{
  "n_head": 3,
  "norm": "rmsnorm",
  "norm_place": "pre",
  "tie_embeddings": false,
  "init": "normal",
  "init_std_down": 0.00973,
  "optimizer": "ademamix",
  "beta1": 0.9,
  "lr_head": 0.0083,
  "seq_len": 128,
  "train_tokens": 94890000,
  "dataset": "wikipedia_en"
}
Each number is 200 + 30 x the weight over its row's rms, rounded and kept within 0 to 999. Layers, rows and columns count from 0. The size before them is the row's rms in percent of the matrix's.

# layer 4 MLP up, 320x128, rms 0.0855, rows 157-182, columns 0-127
098,168,166,202,225,173,239,187,207,211,148,177,203,193,240,231,207,227,196,166,202,210,139,215,238,229,160,202,158,202,231,145,154,188,158,220,217,185,199,209,229,202,203,141,180,169,183,244,249,211,148,146,202,175,222,167,239,233,180,189,151,184,200,223,240,178,224,177,156,217,180,192,143,229,198,176,232,232,221,163,112,156,160,170,178,203,169,230,185,231,205,201,194,153,184,192,225,215,162,201,220,222,238,199,211,192,194,234,221,215,174,272,179,221,210,203,202,241,221,226,204,236,209,255,192,180,138,227,184
097,253,219,173,219,204,135,201,187,193,212,225,187,222,195,232,148,175,154,215,190,181,201,170,247,183,212,203,200,206,179,210,196,209,214,187,164,251,207,141,204,169,200,229,172,205,174,216,205,174,196,187,223,173,180,243,170,168,220,229,178,215,224,171,165,209,193,184,172,200,206,213,264,233,210,109,200,214,218,119,249,135,157,201,159,206,177,138,188,193,152,173,237,153,162,175,179,187,215,192,224,262,191,167,208,168,245,208,164,196,197,226,186,207,186,209,183,195,187,243,194,249,216,165,272,220,198,224,163
098,224,229,190,133,182,233,200,201,144,237,213,252,263,217,165,175,194,203,203,191,162,159,240,182,234,191,205,154,175,225,193,222,237,157,189,175,239,206,234,179,189,146,212,188,184,214,198,266,179,235,202,204,231,219,206,235,180,221,130,202,155,198,226,194,214,227,162,162,183,199,150,219,206,231,207,195,226,207,244,196,188,299,160,224,197,194,214,205,253,215,237,144,226,179,180,226,175,183,148,213,189,230,135,194,221,173,163,207,202,243,204,206,226,221,176,220,160,228,194,190,204,226,207,154,194,201,239,174
099,194,195,190,166,184,217,171,176,218,202,189,234,209,195,203,187,142,237,211,166,154,191,190,204,211,192,230,189,195,177,209,220,200,308,158,242,236,228,184,244,178,228,211,167,200,184,194,246,207,278,245,267,220,217,192,193,184,219,237,207,184,190,244,214,199,226,267,243,208,144,146,243,217,162,136,192,213,203,175,220,174,213,167,260,183,192,209,143,232,209,230,172,164,196,185,208,176,232,203,168,182,240,216,210,220,170,192,191,194,220,218,195,172,231,236,194,238,210,174,209,201,159,154,268,191,192,200,214
095,237,237,94,173,251,183,223,139,158,193,167,215,188,175,247,232,193,247,225,218,215,151,231,233,229,200,197,178,191,185,240,207,186,228,180,200,191,203,193,235,165,189,217,205,194,149,159,159,172,197,196,265,210,163,184,237,160,249,204,226,209,234,201,161,164,177,240,233,187,158,190,193,242,204,198,178,208,211,200,231,230,221,218,190,229,195,191,171,222,164,232,235,236,205,152,180,235,188,180,206,205,247,182,217,183,199,177,204,160,218,199,191,226,224,157,224,212,207,132,146,207,200,202,275,185,150,193,191
098,222,165,238,223,199,158,263,178,177,212,214,174,205,178,210,215,184,167,160,213,175,201,181,159,164,238,206,202,153,222,201,135,165,189,183,220,216,160,224,183,206,162,176,237,210,183,179,199,229,253,195,208,182,250,255,253,202,220,264,200,184,185,210,243,175,183,161,202,236,192,183,238,216,204,92,230,171,179,166,189,173,215,210,220,246,191,229,241,202,166,229,229,247,162,189,244,216,194,225,207,217,167,170,183,171,216,220,235,176,179,146,208,178,220,171,186,192,195,202,171,278,173,218,233,201,230,192,167
099,241,191,189,171,199,186,191,254,178,229,146,198,198,223,172,205,205,185,200,184,219,220,179,202,131,154,237,207,237,141,232,192,198,229,221,200,179,196,198,240,210,180,177,187,207,225,201,224,162,214,186,185,182,206,230,170,189,218,219,230,191,198,206,207,154,196,224,193,136,214,214,250,191,260,170,209,222,249,147,175,128,233,197,170,221,153,198,253,264,188,197,195,198,167,179,153,156,212,130,179,204,175,131,191,211,171,188,190,221,214,175,169,177,193,190,234,178,117,213,127,237,189,181,168,204,192,183,182
102,167,200,212,211,219,218,203,237,195,135,168,243,169,236,161,186,264,184,221,218,209,199,220,249,166,201,146,234,218,209,142,221,145,206,190,245,208,210,236,159,256,235,215,246,171,210,246,252,178,178,152,188,230,239,170,196,162,185,209,200,192,258,185,209,178,179,201,207,214,215,196,197,192,279,184,178,176,162,225,181,195,194,151,229,182,206,175,208,223,233,165,199,227,154,205,163,242,227,227,220,245,199,240,216,249,218,233,229,195,214,157,155,179,208,243,179,190,217,235,208,189,219,196,194,130,213,184,173
099,180,163,220,214,175,148,170,213,206,159,187,199,162,257,207,213,169,168,179,214,191,218,209,225,135,207,151,217,221,208,171,225,205,244,173,129,222,201,181,242,207,199,216,241,211,174,211,213,222,266,196,231,172,228,208,219,241,208,168,203,196,210,231,176,211,159,192,205,212,212,136,229,184,157,169,177,163,189,177,206,263,153,174,225,226,190,211,210,179,215,181,206,181,159,168,229,221,183,161,234,208,208,245,240,120,216,190,245,146,164,154,179,179,183,211,240,193,171,174,234,184,193,165,214,140,249,195,163
092,189,144,226,189,238,177,172,257,193,190,209,241,200,234,231,187,266,155,196,220,197,224,171,195,213,197,170,176,222,249,207,229,240,178,208,184,227,171,196,163,213,198,200,160,209,147,231,218,206,101,233,213,272,196,187,255,197,207,178,197,166,249,205,216,179,209,195,167,177,169,210,167,229,186,197,185,222,195,206,191,254,208,116,206,201,156,251,179,197,172,176,206,172,225,177,214,163,225,194,183,222,242,240,215,192,222,184,164,182,218,177,235,202,169,137,148,171,220,192,209,204,160,209,174,172,144,227,195
101,208,223,181,280,191,232,194,228,198,175,230,186,161,170,204,225,244,181,199,182,114,214,180,196,170,234,185,150,209,124,244,238,210,211,189,253,195,214,270,158,230,198,176,157,200,181,212,182,195,217,206,184,247,170,191,156,217,217,204,171,153,232,174,197,184,222,155,204,215,247,200,195,264,248,221,223,155,204,190,231,189,205,198,195,230,166,123,197,211,200,200,235,141,118,214,184,187,205,192,212,240,173,176,177,177,155,183,181,165,199,167,212,203,207,219,195,231,187,201,216,157,165,205,221,182,214,203,195
099,192,214,187,252,179,221,220,217,210,191,232,211,217,271,191,213,190,196,237,215,247,234,188,223,217,213,233,174,210,200,205,229,227,191,231,214,187,180,226,206,234,198,146,187,195,194,216,143,246,165,193,199,218,231,122,189,150,197,215,217,218,269,162,214,172,224,182,199,202,188,245,174,208,165,144,173,181,221,140,205,260,244,178,140,248,231,205,188,172,155,181,195,251,226,258,239,202,193,199,216,199,189,182,153,170,136,179,207,148,179,208,232,223,189,219,243,232,166,203,218,227,168,194,192,227,231,160,162
100,144,223,201,260,201,235,220,184,203,205,204,207,205,194,210,169,186,190,212,158,248,145,171,188,225,198,196,213,212,252,238,169,216,178,204,225,182,225,227,176,237,161,164,210,237,172,183,157,181,197,194,180,210,214,125,222,187,191,214,200,171,245,190,166,188,203,229,173,196,188,197,217,220,177,171,235,154,248,293,172,246,237,212,234,210,257,219,208,218,216,204,214,198,214,235,191,232,162,218,235,211,257,200,190,159,237,216,221,186,256,200,221,174,128,169,150,239,156,226,183,163,215,248,215,170,156,193,228
098,228,158,192,206,213,217,192,236,180,172,177,196,146,255,158,212,147,200,122,197,161,201,167,167,222,214,169,199,228,181,224,208,207,191,204,237,177,216,200,237,212,256,227,204,203,181,220,227,137,225,226,223,145,192,189,181,227,141,230,181,208,224,231,188,190,186,250,189,203,181,163,213,219,178,172,186,222,220,157,157,164,165,211,266,208,195,225,217,179,229,218,198,241,225,215,210,232,218,177,196,202,225,198,183,177,254,158,234,208,180,209,174,239,181,170,183,162,227,143,119,213,193,226,195,187,143,276,211
103,129,159,207,192,235,224,199,137,249,157,164,209,182,217,183,161,212,221,167,159,135,136,219,198,219,217,264,178,173,225,203,252,244,195,194,134,197,224,157,200,164,205,193,201,169,292,234,252,219,204,205,204,156,188,216,217,194,205,184,171,205,165,173,188,209,166,163,189,185,203,203,191,240,233,174,198,162,233,242,239,193,169,190,207,228,230,236,147,175,171,234,205,209,144,183,208,177,176,210,198,194,170,219,175,196,241,195,247,188,166,211,179,171,188,211,194,214,240,191,198,228,209,153,212,232,228,222,179
094,213,170,251,179,183,201,202,183,172,191,223,198,160,179,185,233,158,146,184,188,193,232,231,167,268,212,166,134,220,234,196,228,227,202,190,243,228,211,196,179,171,163,198,155,210,186,229,243,170,174,205,202,150,221,220,151,215,171,245,158,176,198,207,141,159,228,183,197,201,186,124,195,207,238,149,170,223,243,168,192,208,205,219,211,167,140,201,141,213,206,214,154,197,178,208,201,201,185,174,178,225,236,177,162,248,209,241,203,198,256,224,201,205,227,212,245,149,213,203,220,220,150,205,238,254,185,159,205
094,183,184,196,151,231,186,160,166,210,215,217,151,236,236,136,198,161,202,164,165,230,196,191,235,257,179,219,178,220,242,196,214,249,125,205,214,236,222,179,183,158,218,147,146,166,211,218,236,229,208,153,182,228,188,211,188,190,164,202,162,192,157,236,130,209,207,190,176,211,182,219,182,174,162,251,215,247,217,158,162,205,216,222,186,176,219,225,194,284,221,167,240,223,243,206,250,233,179,204,212,231,202,240,172,198,187,180,197,158,208,211,195,193,222,224,207,178,218,136,201,225,204,208,179,233,168,171,190
101,171,152,208,166,286,139,202,175,206,285,196,174,202,236,188,194,171,216,214,190,190,249,229,173,192,227,232,161,203,229,256,243,166,177,234,137,200,209,164,182,193,208,204,216,213,190,165,215,191,246,192,205,163,205,213,213,181,195,243,162,222,175,221,198,223,238,249,253,247,261,176,207,196,176,219,209,156,189,189,201,207,196,227,214,165,249,198,185,207,229,175,170,215,208,224,191,231,220,213,228,195,177,165,236,209,301,181,178,188,165,203,208,222,226,186,231,181,179,225,226,218,262,144,199,189,197,189,215
108,220,272,165,207,199,192,222,189,227,212,202,220,236,194,245,180,160,244,241,253,238,244,227,204,172,218,207,229,110,219,205,163,165,201,174,160,169,234,179,188,192,194,156,184,187,240,236,186,181,236,262,225,210,243,203,251,215,213,194,211,160,192,209,198,183,206,122,148,265,190,148,172,197,251,202,144,202,208,199,194,214,194,174,210,205,194,156,249,206,215,225,238,165,208,194,239,215,214,213,216,187,206,184,191,173,237,238,193,184,188,208,151,196,219,188,239,187,164,174,154,202,213,242,180,217,146,213,179
103,160,177,209,207,228,161,213,184,165,260,248,170,223,149,251,225,212,208,219,197,167,204,191,193,187,198,179,217,176,159,205,190,268,185,214,197,201,223,160,123,226,240,184,167,230,237,189,192,207,211,206,202,204,185,219,197,220,152,240,189,181,89,222,202,244,203,232,166,169,219,195,178,201,220,184,183,188,182,212,152,273,231,230,231,145,164,164,202,222,174,201,144,203,180,218,171,250,223,197,227,185,170,254,209,211,219,202,192,222,221,201,217,195,223,232,135,226,221,222,249,243,216,236,191,217,215,189,210
102,216,214,215,165,227,203,171,223,221,226,213,227,177,168,197,191,175,229,225,218,186,201,204,148,244,84,213,181,214,223,194,176,199,165,221,206,179,175,170,199,180,201,207,194,244,217,192,199,186,172,226,263,227,231,176,218,220,165,177,257,203,218,218,220,263,216,276,103,191,185,215,148,203,203,220,216,224,214,201,175,192,210,230,187,179,173,188,187,179,187,218,227,207,261,185,168,266,150,185,192,237,233,173,215,196,229,226,205,205,180,188,263,177,184,187,216,202,207,169,194,226,189,241,128,247,202,172,209
096,207,197,238,162,224,200,174,218,206,213,193,153,232,230,259,195,203,233,198,212,169,214,207,212,256,262,181,152,202,275,174,232,192,207,172,260,185,191,185,230,208,177,186,172,206,165,187,239,246,196,213,201,206,226,212,194,219,192,182,133,156,183,255,202,173,196,159,241,183,187,112,225,232,229,247,185,200,240,211,153,207,203,149,170,182,192,203,140,205,169,192,151,125,233,224,163,190,190,189,189,171,232,238,173,211,184,210,255,184,244,196,220,205,185,219,234,177,235,205,244,214,217,216,166,201,209,204,203
093,194,220,187,205,231,228,207,195,222,171,211,142,228,219,210,132,215,228,256,232,220,129,200,189,203,199,244,167,241,208,185,179,222,180,289,164,186,227,217,177,168,180,158,161,212,235,183,224,167,183,189,191,198,203,202,205,226,131,234,141,228,221,169,185,222,216,170,202,204,184,187,223,192,222,207,254,173,266,191,177,176,171,211,128,210,215,140,185,191,214,200,227,201,236,175,224,178,179,216,205,244,233,227,181,201,195,185,195,173,220,199,169,193,147,157,241,197,115,208,163,222,242,199,207,229,189,190,226
104,188,166,168,171,189,138,199,165,269,187,238,212,151,183,226,185,217,190,164,196,203,224,209,176,195,181,191,228,167,212,186,217,241,150,132,186,200,180,228,191,224,171,211,152,188,207,228,220,197,206,208,159,213,202,200,178,235,226,241,148,193,188,188,152,151,163,204,191,243,174,252,243,238,182,257,186,175,214,212,150,195,232,214,186,165,183,210,195,232,219,151,228,260,211,230,204,253,219,217,258,253,199,219,236,179,159,165,219,174,272,203,180,157,191,203,193,199,193,224,243,184,228,238,222,170,176,178,236
101,206,175,220,146,231,213,163,188,212,279,188,174,187,198,166,226,217,205,158,234,196,156,177,189,219,207,181,218,228,129,184,188,228,151,192,218,183,222,188,164,201,153,215,211,180,247,200,210,222,186,202,164,186,166,224,194,130,233,175,193,218,248,200,213,201,212,228,208,145,244,162,192,206,175,235,243,170,187,219,279,204,207,231,195,163,231,182,214,246,188,206,207,200,142,254,150,221,210,190,188,232,211,211,216,154,260,179,211,216,242,192,218,243,156,255,185,224,256,234,228,217,184,197,189,221,210,253,190
103,205,203,225,175,200,173,218,232,231,199,195,220,213,167,187,163,209,232,209,180,192,186,185,193,228,200,156,184,182,132,124,233,230,185,150,176,198,281,221,233,212,272,245,222,198,181,248,225,224,284,188,214,182,211,184,234,277,209,148,215,193,187,244,184,171,203,189,215,246,199,199,164,224,169,207,194,167,202,188,204,240,235,231,215,236,230,184,235,185,198,226,167,199,192,196,198,209,190,198,160,181,150,226,193,193,256,225,180,236,188,214,193,215,206,251,177,220,292,193,189,178,193,172,172,247,170,196,209